Part of a small language model's weights.
Size: 8 layers, MLP 576 SwiGLU.
Architecture: rotary positions, no biases in attention or MLP, untied embeddings, normalized queries and keys.
Training: a variant of Muon for these matrices, 179M tokens, 10133 steps.
Each number is 500 + 25 x the weight over its row's rms, rounded and kept within 0 to 999. Layers, rows and columns count from 0. Numbers have three digits each. The size before them is the row's rms in percent of the matrix's.

# up: layer 4 MLP up, 576x224, rms 0.165, rows 340-379, columns 112-223
# down: layer 4 MLP down (transposed), 576x224, rms 0.0901, rows 340-379, columns 112-223
# gate: layer 4 MLP gate, 576x224, rms 0.154, rows 341-380, columns 112-223
up340 095:462551488500508490528547480543508499506483498508481531484489478469529533500471456488508471497520441501500486470523471514517515458530473488457505475503507496519514535493497511535528512465480516454486512480493466501537472529496496525491502522512524512523449504501496516431487482536513519459490468522500489528481488496514502506512521516535
down340 099:525523504566499491454466510460516506501539514461506474522527560506517483497486547512491545515484471472494509501466505482476510533499532496566520525480473504498467496578470489504519536518487486496519488520520497500502502480472479486516485504512528498475502522504497436541508488508520470532540500493514496464493506476520495490510514477514
gate341 094:523483530440464508484466488482506521505483496537520497480473480517479493518515509487501504465497479503482508541460548501508552515479458500502476503475534527521518454456478467510512479490472521482494499508502538483513478527535492495514471448504537515485439522515481543511513479498548508492515508486494523492471522473488484514506520535469
up341 104:498530541495491496506510527430495502472537483475464491496542541490507522549541554504461507485465484489459485489523504480520500500475477538506482467514462463543482518542501477480548491497483463504506545522491541482467519511532468499466496478492525512511527480525496506488479493483538510449477501488511532492486524501538497481494467541522
down341 103:483510531499557488492499472486496505511526503467498408457504525466518501516489516459480539497510519481480485536526484487473536490463517485456466483497526517506512489513506443493513512519491521475497515545540499491483506468508484522458506538498502464494546518474516508501524451494476495479480471514532526517520538527535528473498502465481
gate342 103:531530511500475520476482532510476495520532519524533514510498482483494484508466448491531498524491475532538509464433495505498478537450454475506530536487446502466512484492508504504543530527432453506509488524500502518469496489510505499472478475492478492514488489506461504530440486533541486518509524501537485503483506486496507513516517500504
up342 110:494476510524511468549499539535485476474473508555512491530528517514512483544493521505510440492550474541502490525553510521479452500485542509496499493505527461479509517468451453509499521517502502482504512522497501515521506480516488449537469521518534498468524494480559484464497494503472520520473498492522519500517544517518497480529517524519
down342 106:458468528561479488503534538524498479476501486501496477451449478476527511467510483525469542473492533485489517517497498493501492474512573508508512481549527499538476511448501522482461487453504520523475485491489510485490528527490464491550470532520507515504478497509505517500505488504506502489527499513577514459506504497520510483512467479444
gate343 100:480514552509500488515467458521522529497539502508520470478503459515524512529461521446497508511507520508503429516517421494488516471485473476489479475501473488507488484496549489533521532462526473508517495526495466507499495478476546496515486489524527520511506515425518497492530496466490466476480518488485478518510489499518489494497518427510
up343 089:497467520532537536501499477515507493501524503510504515526499493510523538506503494464492535506545495501475517518515479495478529429467521492484484531525506491481480511503503490542568497525458489495521494504495434489478454517496492494484478500517466552511518528521478452486512520507509513514501469479515491500488486511504487521495514493507
down343 092:471494524508468487505529535475504474533503459493552471494486477485520456487494509511496488468488490479486466529476512485514505470497510539491505491503493480534571476503512463490479493517544502442469468469504550482488483466489480532507529456522470509515496434488547505527490510490497452508498500490461539502454517458501555500522501512521
gate344 099:463471518476483467485542488504462484478493512505491550500507478484504512468537535498511505478500510468527497559483483511514491450499485501530510491470461485490547518493498544489491525499509512473506487472478545522550498491496540469476488474513468520523563489495497477499474477503512501509495526531503461512507556463532462501513517483506
up344 105:507513512530486511506522470450452542478525522488522477528458529480530530527462502483482517456481481504526503489527494475490552491476497520494539503510515517513441501439529503498473493475487496483506488503505480492487518483456544524492492486507482478448494475539488503511547503509507463478507460494499542531516462540490503486544557534486
down344 098:517467494446516533468510511533476493455507475530467531483514504503527510537540515466545515478479500505516504530523559517548500525483495459486499512516540508502488494473513481502502474502506488507529530482477480515502487436533532461521468527506521513504515478523479488477492499551501518519524504515464481514491542486518512469472502490512
gate345 088:480496520455521471520539508486524519498500466493487502493511457522517453531504484511530525504475496518462528534483494497497530495449510510520525503441508528519492518482456510499499510531533508506485508527534483501466513528468511521508526495527505421515500536493506455487529477500499469522518525495441467477503482445554498486479470501504
up345 094:489484494502468488547471488497490497516526500486519532536445470495431529454535498518512514499506492496491487539501489503515505530479481516483481467517497515524467505481504510487517565490448502505511492547467487534454522497486464505549489488491492488520492512496490517500503500481528498514509512496478483511518473505538478517468540506482
down345 088:494525541507495487522526546517524522506538491495495516502529466476496533518527480571510493503525528482526465515474521496513536453489536478497505485483521509452491527496500517457524457534543459439514483519514512437523503486502560512456535485502524512471502533528471467489507478494490469494493545535463509505498495484472529517537482504531
gate346 099:525482485464480491490495465465502551490546472552492534493507499497460492460484528490512490495501475510488482461550506531486511497475480512471513528508474531532501498479532466502504483554540513518482549497543517492489462538498490476462482430498459499530523495518503532515487496515510525516497479492528525506488492471476522504509469508535
up346 101:471461508509548493513526500481522488504521476508449506474525476528535440459473503463518486494449500521483506534467503518523527512501486513500529541511453503522487495497491488463469566506496499478494548493477496474497486479508571519496480470509494502522525509534552469492484503484518476495556492486508488501502497475536529518505500474475
down346 102:488487475558463502490501511505515491451463517495505473509479470510495497470509427525496491473452527538467479502541457530505518493502520502514499492457520521493499499499500494464495516459520545499486501532486514516527492488514527485524504448495411531489526502485510513499452501491501489520512546531511505497465471470491503480522492463510
gate347 107:475505495506456555479454492530495513539513457521526523497517529500501507444529523510505480457509497468447501552478463501498538475475494499505520543466508500509470535483487530468495509487503503542526498476495512469487508483472503493479483488442452515491509472471462507538485537448476483487505480497499522495498527486457508493507523474514
up347 107:537526511495456521528477483481500528488471501504532466478571488523508503452519482489506497444509534502500504536489524515497493486544493470500502543476535488498479540502485490514474474532487483492519462488514498492479483486532518537482502525481441560490495477509495496514494491500527461496553468473548475477467505474475524500499470482506
down347 108:506486461443472519550481508533530491482527493491522536479548503488548517497507481520461467519517533487500546472469508473494488511497541492486531505519532483431466494511506486494513509487468532495501464472534504462490538521470520515484481473515504494527475527508526490538495481531522509552512513469519543489510507513536486520521507479500
gate348 098:487496517521500517507532498487514504510491498478522494522527500457522503503517504532484466516513477506477541501530499477488466544470471511521511466473479465492521518485534510530533504496491509498504481440532489502536535489552522519525518545487498498522508517533506430535510448499476474498548479497499483535556500478501525441503520518484
up348 099:507534505521471536494486531494472511465475516508501505522520482484513491517502510494575479530516519480512562500472499511503494499471472488483548510489482542506468559479505524498515515540463500525515464477501470492487502502559479504464490519499494526506532507514479488507465515500519462524537523498504493492498482529494533510519513513556
down348 100:449529513500491494522504494514515502491531464528495511497491582541545509518525489470535513501471498477515556458475486475545473500508530537540505529495502480485497520502507491457489486501512541482490495433505491526545499493482515481470516505510471511482508528468460490505499496470482526487476460514441551499492527492470512502483561489474
gate349 101:494506510484518477449504474504495462522521456472485522501483480449503518466479458520500509488509522484489506524549495532484474527486541449525488480484508497520506516514517513513528470514487510534504488487514522543450525472527545564501482485501510505503516497505516499511483515491524508527537473482500489495500471559553505463505549476471
up349 105:492494491527515463518511514525519497538480477514548461484478549460486499513482454459498492510506474522471502487463474522536483466516477518508531533576507479515521481523504484472510514481503500475512509507501469523506538500514465488506514505537517512495475487499470511540490476470466519527508502534487493501486507482464529481556477465504
down349 100:489503509518528516544519518531528501494458492479535548496498490475539501488471475542489537547488481529497471500468459504496529542499498469452521508553506490475547499517479505500506436498505517503454503504476501497467510491482576503494520472534509483477460517522503465517526489540474452513456528510491500517506462474465491533508496516481
gate350 104:496493490494498513516505486477487491515498532492502548491494499454466456478498495516481487502498512482482485503497500498521543489541562469479533523496528490456565494495502480490435492514504528490448454501524510471471485513498503519509491496525513512509523464494505522455459501474521489461490480466501483478504502536522524497513511483535
up350 101:499557484515528466502497468522500549505483485502529484514461504526511500517500541510512511528518505454495515488479489497523418525531444492493520497524519508535528524490540505499507516498511494459539500543511525513474472511533513525523501510546520468516490488465473518470480519501499497503493495483515476489570550497518526512501535508488
down350 098:519521499500490489485498513507500544519496493516487502531459459471513521532528465515515503501476496537520497504496485519478468472457484511481539471542495519508534484511518479493543501545517489502485479558500478529517552467457552525497521521523494518517476568545476455493511507524503532507491508540515504516500473530482479500542512529504
gate351 099:507455514469483475520531477485512472492512495443487482476497560455545538519506491541501510493481516487489494499547564516508431505506537500445561524531454479518471531492515504507491516509501497480499507488530505535521494508482465476536473532537457509544536504499506475492488541510501511476483492513476481523534493531470493473494525486497
up351 093:468527450545475486527513493502481520502498495490501522494502503503499496499483479513503494474480525436508501480518500462504485545513526504521467498510476507529521455480507522495507506489493476531516479492516501516472512505532502477500509507502508483478494523521551495545519472488512517495503500477520484542503516453550484525485468461473
down351 101:516514539448477515490483520428521465502503536491501475493507511502497534496531483488475505512524469544505523501534500506516519482479458524531470479519484497523476522492521503523479483538474515497507525521551484523558507513517518545518530485556508546473505460499504542504517526517513515515492505542482511520516470539526478481517492520487
gate352 091:490479532474487527506449457490542489518531509520465486444497501475422561473517476500485520461499497489513514522487530513453500503530509503504503495500498478500500499562493522498480516509521509510515500456520531512496505535500455502477506521508523495486520478453554538486499506482523480542470509526509488519479516504519530473557504526457
up352 099:481498500519467541544497498520495516471544532547531604493462502488509525478505505479506502495459478464476509487484503468527477494448440513489522544528501519492507520454483510521513536507470498519500511502502514441471521498510513515488521499503523470524490531476463524448472499481477531496535508482461475466519505512531477518536507473473
down352 092:477524508468555514465466484514572517538504493469500459512521452473525491533510547466522518536495506500461569471509482516462493504517541467488490512490510517501488484502501488477515442478511463508477502533472510490562462487499509477539497529482481475485494484485524494527509480525518524508492545484491520433510503499512518475521518533557
gate353 087:525489498501483437473464544530477489491427466481509511519526485507507538498519508491484460451523516498503498533486502502464520476515510516476479481533480513544488546504486453466479532555497500500486493508488493502479546494476465517506462527500469504546523530489498530515462506548556502481532497504501450520486509485515530506478509503495
up353 089:520524491501494484516491527539479489493481503464508511497531485535462492520467516485455504469520502525532524519489507497481513485498519505502480473532493540559475514545489495453490531532516500509484481532536483485481453527488477517479494515487496503576510488543490520457449500487551540494537455493473455503501533490492558504466509531515
down353 096:482563475488544556508504486488492526493527499498536512508541462475472513513517468529476557558507503518485481492503537526535487503502506481512519515528524510456477452483484497530536503486506490466539522499487522476501462516537518506493511513504519497469488466534542522474457508462498469518462476511561527502473533508493522461516477536493
gate354 102:546487497479494510498521506526478467541529517492512514476519494493513483471536498471501456500496513546526572496519495515504531484477527506461473517548495500500493493493465510539525500502493477543472527472482505501514524467493499528524494479529487470521505519545529538560462491479502490518480525508500500521516512502494508469535525512504
up354 111:522502492494510479511511478496510527502482480477526533506505498478502463482499478484513491538496523469507527527476476544506488537530516509491471478533508460503518496463489492503501557460469504444486527454500501459480480534480459518477497478515478451575508524488498492520509509518519508494494500494484447471512500495488492504496524553473
down354 108:518536498517525478532497458499533501458528459493474502513534506487526481523503507485530480548516559495527546492511477499516478484533513477524582469473512479530483492468515503522520539495515525495512500454496478530489527490529477488481524517496484505514519526510500511470510528500481453518500523497519521484485527491500500473492565450482
gate355 097:478512496458511475463483476497478535502518511533500493525481516529466526551486512497476464497541465517519527472479509512500477483502499491464545533517494526465505538480479532492452511518462493488505488492529541459511513500517494494546517484429493453510512452474532519491502517460472515521506499494496516482505517443455472532519496461534
up355 101:538486499520491496463508499547462511500508526475555449506520478492438476524487553461494517511488493514492523513488574503530474519498499462486536494500472508488515519525485552498467533487519518500541481487503523477501502535499471479486503481491538501508539488525474543513489479497455520478478502499507532466463499538500449501514516509480
down355 102:518543477548511465487506505491472483474473464483469499480506492519501510468507527526500521453503528510475500479567541501493520494501517515503492484524510536526523496509499471508494458523503503530495494531524490521502512467521515517423519516560550519497501508498523450443471504554500508536513478515499489515519487517484513514519468474493
gate356 097:531482524514526475428485489454466487518514510507527480544483501514512488504554573480503482444472515532499535464521503500483483498518488479513515519466464491476547528520498491467457516513538509458534465498509506476497483509500486474526539495489502505518520498501529508520536472485486520483460490509483460507516478467498503556510488488486
up356 098:485487538476522525512515511503503517461501470510528468477526533458482538537532503490476531504473453499515512496493506437511532512477528522461512516509481493486486489497532530490510517473486514455507532510465487528515519514480461489443462504513505463475514497468501464460467522444520488497477503491492544509507500503529437502471453535505
down356 099:475505549528455525501497465546499494510481500483498491481504535499484449515516485492509527463497520453504505522517513504495519456505526494488501457488504504445500518517496486528506530500506498484472527494489495474501554517490490527466468483501479465444540522443500509488530491487441497516536528481499502522520475485448523501467493482431
gate357 101:459487545538516520471504536510513521505564465552528469509466493505469524498533515488499476466498513501480543516508531483489534505525497525509493512461472501483455518498492498535491493525483472530501536481498509483485546468497499479529504483528514510515534490474504443471515505453500464484542494507518490477499512504469478526536548507530
up357 102:513523493518506507551557511488501503538528508476504495471515494515475502507506491485489542517495475497481528476469500522508494497517511574478469500492496446480546491495508529513435501509538504470509509515514462486475526481525536505511491531517536515475524467506526530484503533529537478501484521487455527480515509494516509532515497498455
down357 107:474463468546514506444464472486477469484490529468486528533506476479493456501462499475503489491472489485520484528511500443503505510526509503524550541552499497489495526484517497514530547520531455463493484502523458512526502451534505502497511477491491487466470524479475496493519493492513490475480520547536556509509510480479508465504466506505
gate358 103:525460507449504489499484535505444557456498543524520493533506474517519495478515463487473472520526466488550481524502543472474506529502517520491502509530468513497491499465519525530468532540505491553470494466500479539450512491463558545499505481490492556487479523507512512462446526497459494497524489443515519498494485541469507471471444453513
up358 111:505521480491506510494449492496501502463526498531497473465494444535493495522529480474525503492497495492551461503494499514542485499513499520489488506482508467499481484484538493508526504520527496479521498536564504508463512485502522524508449439481513501449444515489503526490482490474448492527493465472479502511452519492482514506473558516466
down358 108:517483470520504496443504491487501488523516539513458468513496492499493497523485501503532519509488473523487503495523555526556444517498484488505504489499503511535494495534500495511551531547514509498529484522512484479475531485511523464488511528448499496494470499511512510464446522490468513520481519503460538503509457540536493479516482482528
gate359 111:484427492517477496497524532443481494518498509504492468522543556527474503511483525476492495505468567485478461510532506513457524487518525512503526518485493485467529501474511517525501532522478504511497538503494538482507477522496518491458483444462497530531565486487477500478485508530514500490491474520525494479539444518488546491526537502471
up359 101:492526465551446496511470488548452491463470499479494505546540511492469490496476496458455513513526498483514506497486478465505456465462504466502523531483493487452482480466509492480491504520484524519526497522519538477464485514479494485497452495482483485469499475514534524495491548489497503476487528529500504484506518494511470505494489544510
down359 100:498581527525516473555494486486525547473484471517448478527496517494546484528521540459495502483511499498504466482538534466485440526472500470544516529486505530460493527482513516488494499482483521511525521496514503532491510518475522464511459471512515490490471497512487485571485545512515473500479493491451477508463541437492494532482477476505
gate360 099:499511508450515481509480506456476501527526504517459478511529485489498540499503481539512448517500512482537536516536544491489511465500492503532453514457540535504520523487472459525439523490486469509487476505464494517527519496484496503485500566504537525534478513460494521500497476489566521521491464455477558531520485519576554499508488473561
up360 103:481471511533497459475498491482498531513521531499522479522495465472462493500511482489536535492531508459521525533505533512513478533455539475495483518449549482538542496487484496447518568456548535493471552483496505501494491499481528514547500497489452484503490489531527497459444493533556506484496478499482455508504469505531527539486493468541
down360 101:484456491505461487487488457499456477501512468487499507494477511475504479458537483515471498506477491485543525517547508505477485476484494533459489505487535504529545506495535470511532462467498461424477474503462512510479493511523473498487485489480525529470444543466508535509463477534522505492502481464494477475490497475498487431481524507538
gate361 105:496470506517473470507504523501495465485466539544490527491550520482486469484533503493466476529497485560500526484486500492488475477527474480554514491518494500545505512543498519495497514494476487544489497467481471532499533521508507449506515439468519474437518418501489530509499537507534529490485530431527518527504504513496521496488506546505
up361 096:498508507467471533483515493516459487434468538502488549445478510488526506461483495465471497464521478507544511492489466507456485482547487493540550455501507502487537539492494443512464496428492494470516468466480500479521509527482499516459506473494522457493482485490450542529515516481501485486491505514533494459520482512463532537517477508444
down361 097:447460471527475464507482471515523450475504500491456486520502552519488472470535528544494459534523515507527513490476537522509504481520447522512547477512508508537488484518515492467458478512453487465498505516518515533543532520495549515537510467469467488488495496489473479498496521476514472499491512517488491487466496510483517513490476524461
gate362 100:458469505504469489478529511514483491489527531502500501501504505542522481493460515496495534490486488477494520480477476475490480511494483462473496536480493468513522472445441494465475526512516536501520529552481503499466546487440486513479477476482530478498443486518504501494488495489525504468497506461447444488489527484501498517498505497489
up362 094:539547447494498515504518521542521475455465538503525491463501498481496494513543532515540468527479505466499546469507449481494527511501506517473515486467508499504489493530456489523523479514494497517469522482504492492484524497498512479514504520515472483541502527504479510513503514511492486514510494502548504505471488501492484463451472497576
down362 098:486587496496458487515487480493509483508470456492513499509517469446500488513531506485469500474525486454432516519539474531469496507474479486482515537499473480487524507519515475471494506494513440512516537502509461491528521462523482461512500491519554490495520462512470512500470529526499519483553473504486528540543483495472516498503491470511
gate363 099:472478514502509520472514464508501507474531492485504521520512506470529497544515477564492532477471533538513537489490501533500521487541472510493494522505459497500502509511515485524504488557524507473454499505456501507449526515491479471502511473518493455476537462506486468496517520475485450489521468497493519511488495526492495504536486491502
up363 097:456529462459513550506537546500542506554505498480514549503510466481480513516477498484501502571492525511509522480517472523489520522483477481486512439451528511505494483494497507519530539522508478531516495476486478512505498500462539499543524522476487512462483484493510502488513563543515508540488510487486515487476489563516490478475518481491
down363 096:509482523545516476529488493508450489489524526481503484515483491526462495487519473485473522461505471468529456514526471500530491495520496526515498478535480529543527563503528497519474512513515507474503465494485505497486523483501514560503502505496470467530501480529465467507516504511516495502502484501477501479460531499512530494492509490500
gate364 088:488488470487495495467514480485489475489485528516482532536526469469498487506519550493491460471557489493502483533515500522464531517483516517506514489492495503470496506487514511537515524492520505519497491466522489547508475521454501517545528450457494494495502504498458534475498471510488498491484525478523555513522553506495464469496460498477
up364 102:492544522544485469449488510485535500484491534505556519494513519539498478535492512494525459513519486489494523516502467496459509529463509504526506515502496512500528488554486498511452524494506541493538475515478459517506480530486456484508498518556497466515510503499489504500463517500465514476512492463493506489481519457539487525517506492508
down364 095:502450518498507509510502486493545539502471503498500516501519517443507500490510487513495517549484488513476505494490485523479483458515485514481521516484515529539463502500498543444516459541509481467460514523508517471552526509520501494476494552530481475497500455504495491477493502538510469507513551471523496478534515489477469519467458532531
gate365 089:489488507534517535508447494504473474551517472515463518497506511503470449534507505494495521498516429520459478502499483471528468513496493524500509491479489506513492474470449497500515528505501506513511516509497482493503521462505517486508498493521534483477458521470471493512495463523500513441498511454472450455531477486526447520501503513467
up365 092:512463502483481506485532482489481512518493473501499505530469491505473496487501538540463501454461525443495508506489555514489534480535498545534491512511487502498423513468480501466526479481468517488497481529484496529503441508480497506525476508530455492511488515542516535499540457500526509493498468473488536436497504506508579496526509508511
down365 086:537533512513519514516510470510524474516496513508522459532515499518518482538505545495510508493497553518502502494463519515508447517490472510509467523489463498523518468506507525491412525500498483466487480471502514464542502505525526500483549527506522478481507482531506458523452558534515521481488538490496524510526511469530493522492461520524
gate366 093:518485523489532513497481514486522511468530508490549563519476482519543512502490505543513481455519501504538465493492473530506491504493495502474544483525456464494571521517475506514469480487521467487505443522486516505531502532501465493502505496464520514496553504504486494468512517507496498514475488525513466467498496536469505474560533485546
up366 094:502479502491540481481489478495496536481508514486512488518451500496504467479535548522461510489473491476487533501482521513492479487476490559503489478540519506489502523475498470511506488496477478493471445502470471507483454486463502506500485512504477549499471497460466486519542516508506471493487540513476473539505514481493478508495531445488
down366 090:519478470552490465472462528481491484492489482496505495483493528540478530514488498466509498468508475498507489498478563485548515483509527514504519517513482477474516497473516501496517521478507500555527554530511496529495486488484458500557488526498457487506486535575505472481524524493518541474515511479478474499443470523498516490500541484480
gate367 097:477522534483471446493511516484543524508478485488513519509487543501507498483471492507505535538499514476500516480503492532496516463510517494454519542487540482503442506553529479512472531549494442503505530501509513519451490511473532516467524482483484487537477487438514447503463506469487529481514458473481497548524492493504475501489524446501
up367 096:500544479510485515498475506473486494526517517476461457507509476548501503497544454519487480498468550555518485504511512524486541506488494505482521453501496485536516526503512515498468518503475516489513509479490438506496520504526522457494513498525481494474499450524512479524489511527476542454478556523462506516536548468500517462524507461519
down367 096:526555499512506545525501474522514464472481545486495517481500471490473483520484501486505480473524470509506492512542487488508497517508468508513453488467516515502519499503467523481497470493537542542495497513488522527534499490505463464511473517496519455552520567491548491525501529513520478555501478516500549526505503563490473485503519503521
gate368 098:487493528499510552487495509478484460459526478548490466479479514503513536476527498481506459506455478494486480513523443492497493481494527464475499539482481459484506474478472493515500475510488524496480464514502501494514506518498496418520464487492519545495453512507493514486481535517502513489535486546480490537514488490569503522483490503515
up368 103:494481499493465467483505515470520525528481495503517496508475496500482487491536543467525494464466457507522451499493435533493508499475520512513538491482515508477505495528486492502459479549495477478510483487526482477489498517510486499510468534474528449498513487513513500513495485480493461489487507498523528541496414477485488513479527480503
down368 096:480448493487487522468503503455487493492490512579521525492501510541512480494461454469466486498508463502486439460502463518511513493529514525491480494501488469483472468501531531517481465500480489548528534521477456516424493513487456483516453474485477512487488452476485491502501503457505503482499482504468460544466506519519472531479513516524
gate369 105:497462471468485513486554490472477481471505489477457488483513480509521525467482503538505533467410498505525534514528475530479497466437466504451502505516487497480473498490522544486505495506509519502499460465508482521451520491502481502448532468502491535448505486484491485512470527472485518465493475515483506534500495485482509523579450532534
up369 103:477532503539475526459449501485544543513488479477493537513503499535499544506502475456456470542513474488518504462524520521496579485500496494454502488466462491523466515477516499509488441510475507486508516495480490521500547505481555493520512511518465542499491515514528499485515499476485525555491497533464447536502512539496519506508507496537
down369 101:487508510499517545519536499513453515532503480487476530498503503513484520481487507501500470502473504510484511526531488469490483509505460541516512564490517454453504451484490529512492537557572525541537496444498533491441465485521465519502520531518512488556528474513512478522512480484498502489501476524511513515499521460482511474486477511520
gate370 089:530521535502470521534467493523453501492544498491458498506522503518470463538529505492461508463505484483536525518529505505461488493491489473548480459448498470490502486552464504523547503515503512509540472511495518498507500514479525463554504513526542543509495513494532463451505487517529495517500518479535541519509549488492487510534495503497
up370 090:508534457492506503510500509519497486455494499520515514508489473481496575495476482486544500497470549475490513490518515487523478545496451484517496552492530509527510486522495511511510507475474522474505535484451485498457503489454504512494472480502556494486474447522505508490531503534494529475498493499496490483528484536519516480482528542560
down370 090:477523543511579504484490492496512537471507492483475493508553511518503542482527488513532531505502467497455482507469486529518520483464524487490496488517478515502498504492509568473480492483522500459475513534522515495547463526495524471502519512479477510463540521531486440522531468522493525498513558514532480512492487536477474518495504538489
gate371 099:501492461481516513504481501522473520528465468535470552485535476461472522474516502481501468474517459520482497495515517509499507479509485545515472544529474487503476475492520512478493520499502512490493493468488508522452432525462509498480498488484498483536546535514489484537451482475538488523468482488497506509489471471506541468558555508517
up371 096:481499484536513519527525485501544519529475521528491481548528536532485473513479512497522487539463503522503469492500513486476506474499475462472484479467465543489523518496496471513501500503522498488511513510502460538505552469496484467518518440540521509464509504501507515457479502460455524471558490508510521485526501531513476487485481473475
down371 096:489484503504509484489489521512488518498451475513502514509478489498526527472529487517505508525546496474508530525510474474518496543485479514496547499529505478520498527500501529512510452472505524469509486484558505524497513537481535515459528510487450503500513507451523521495523512481491512494519521488485508537457485508533464487463509489457
gate372 099:487497478512530507498449502487505505528521471504514490514440538534493494502520509491498524501439484519509530524507457486480547537521496476533584464471522522525524504471521524546465493518486515497483526542487563506493470491507540518526459520496500493484493470497561463464492453499498499525489528514522503521516483505526506478522498502520
up372 094:440513488466520500486501515559487512461479487527527519539446524534526471484459505502514503507518491497517516481502490459500550483548519505484518471500516500524501500468525480474530496506458471465470507485452504504483485535489492471512447509525477507461470482500494515503459503508505533509483472499522484537507550527446524526552493501505
down372 102:463507469522521510481491530469492476531493525457504494478477472489463489487487503471484495485454493524492502544547511536538472516502480466504532524462507469455527514476499486488473538512486503541559492526528517510485488517522508488521539516435526471497497502505516522447466491499479506520539549533520515529523474512553506471479540500495
gate373 093:476487545505520518505492507483509487526515503526503518551522562523508513504481520510495520507508477508486536516515480490483527480559492522483499559514487524493523507519496458418511494503516541485496489483484474457535513522535488513496465476468504515523450496495501502494521498536519488520502475487451452497532488485517476534529514482446
up373 094:486497509533518511495483505491480489510487520501512504534478551481480461482490533506438524472507469466521503485518486511466535526479516525525497473486518511516493483536495512458500478479547466513476490464486467493540493503504473537496510510481506481498519529487457486465522512508478497527491512527495569520488480504465497537505537448480
down373 095:496532458507486484508540467477473487483485442469515530489525446472489548479494471479502461483504490526505529461503521511538484541531486485536529518527536433488462513500563521541514490516496471486505496540474518537437507510482497491549523492489480499450462512509497469547486459453503514511536499480512504532496549496507477491452482515497
gate374 093:483447515502508484518496508458492494482523522505516513470499521547511524513518531531517483504528545533497576503496502506450461500563487477507484485451530501495439495503493439547506491520540527489479483501487499502490487528529493511497490500511483488544491503489509499499513522478497499519497505548452485479456520485482514519465536503488
up374 094:476476502495498489503503478452485487492504485513500513475541526498529518535487486479514483497478530517502477491532490524512523474517511484486447475498479522500409544534525478513499524509464541494499510501529506506497517489520493536520494515501481472505474543467534541496516494481514493461458498544518484504455462509480476484537526498465
down374 086:510527497495458496501513514516522552526542504439540477504491465483470505508531491489495491517508532463483474508438487527536495500513501476509514514470508497539519495454481513480492466501533491482501463502452524491483488513509511533482558477549491518482491492532523489489483497531523518522485524476525522495533498497523506518495468556533
gate375 100:501488476473502505501505499496457482474507508501448509510525499507502512469541513534460496461488494485537472495516512500478483512481535442511532466504471533506520476504508464511538524491485525496488493425480490457503476487510460515478544504505488462486470490481541471486499515514457515464498481491502503560541520479553489520521481563523
up375 104:533511464512511467526499474447484483512517466522516517519493500497528457488503472510480460511518500489517483526485435491517473478585480525485472511516503492511470498511525500458488499467481506491458501496495510483537552504423541521494509514510495478483568502491510486480484501497446529503524498542465457464490509518491452489513522475503
down375 107:476472470492483498483501532533544504553513458491552497478500498506510485508492463463500530496478518468428492515514504481471428523467527508468528534485519469517488487455498521483515453529539461526514474536513472499512512527509489498477479535494556474510506519510500500503521510498511522497493490485480526515533460481504450529543491470486
gate376 098:504472506480473470502512485471485504459535515483491532538508527493503501483517540464450552482474542477497448448454496464472515487523488501467484524480487527477518511462564501481468488508466516425520475478487517471545506491506493473480544462508521509517490470533517484508504505536527466445508485522489471499485469506482528493508535502533
up376 099:520512519516480486494497499489455485480477511492565498503480470484485511543527502468519492485489558526505494446531514520514471475469472480527550483502516474517497521508460449463489511468513509488480496486534540541523544497486502499440511526545503466498506529508490511500482520479478505457508462462552512525475498537475514501526520557509
down376 097:523576497508525476518537509478525491514472521481505453493515486510518524544465467483537489494490516547493460477498477509484507519472520519492469502500510536498547535492514473522538508452513519446477547522512496515501527511497517459491479489492478518514532506492503522530488527469536495485501484479469492486514521494517473513475556443547
gate377 099:471479541500464533506519498457493512504476469507457522500518508509469522499502540508450522534475482482490465475501480529503492506480491495497509502457498513533478505492499544509458482492487492484496517477543475493531506562464508480496495505482534450473484491497501506539506525517459488491543494474488479517510491502471535516472517491482
up377 104:470567508459466527481476493466487505500487475520464561515502536517414528526513493517485493494482454498505449486512476504537486485527509527476512544522450496492467491508469454545539485485531505462510501523496499469522489516479511542515517514488504447524489472509510484511506514502441433515475476521503506509514469518527509519460490491524
down377 101:519519482462473531497515489543524443514541549477525492484477519511482501516530464511507516482478503497479492466477487511513551548516483484519513487504537515504482489494498520509530514523500514451486532540480495499485471493476519533520489500585495534479530433518533530451500554484496524514495494474488469518466529472495464513502504475515
gate378 100:476497477519525470514501514485533466468545486490532515479528492505505554510461525538477474461485436521518485559484527503535560502496490510538453472551529493520489462488465484501492517480505514522474459463517507488509470502493517531512513457510476486502535518464484536448527476514463506524500539503499536513500457483526506513481490496525
up378 097:527453495464517477498494472481576473492519476461485536509499531514499537480486508501486498499524501505509479524500509528512509531465479499493553508537520489478508533484490481506505558494521501510533469497534501499529496541503523526471524509458472497479486519520458489492504483444509512513523482526501494530502494498515509509486487527502
down378 101:480487513519518496554521508485545506515519535511550498548490455510507522492499503478510543490519476529493527504484439488489472469467483483509463524522512478493495485483504482520512471486491479513475511526483491502462480486537510507509496465504486531508477458541478470508469477459462495577512486479484529530501511439505468473498495499521
gate379 099:507523566541515487499476509503494508496487513481481498522507511483493478474522522480504556478525491517487504435494507530504500480478539517517503505517485496484479469523467533476513505468475501518505525484528503462515472493507525504520500507468529508512511493500504483542528466485481530503466524478496499523514564474470502510534499532506
up379 104:501527447541466515518443480476524460467503502523498525502526497487481533525448469505504514501528507535486482506516484542493479502512494530471476516491438486515509479506495494528472499488484493521480477481543513481522508490492481506503506470531512507491464470495488523482518453469456526525464486507478492484594523511515524538496527516506
down379 101:497495481516523514515491481532493506504498544516513505522483576540478490485503514544504497498472538490506545486499502507485487529510469484482478464497519491519477447520485461488477533570472534457496537498517481490533486518503454468512499505519501491486487511497553506484486547480497519498513504502530480538496472473550522509525498524478
gate380 101:468453504530517492532463487553478500523491529505505466474498493468490461473491484505495560519484488525493551492486510507486509503465529511520508552481511483537548498502489531489508476557480451524512501471458536498492468473498475519507459449495498529486488474555502484507489484505498514516470483492523523528476528464457506519463532525543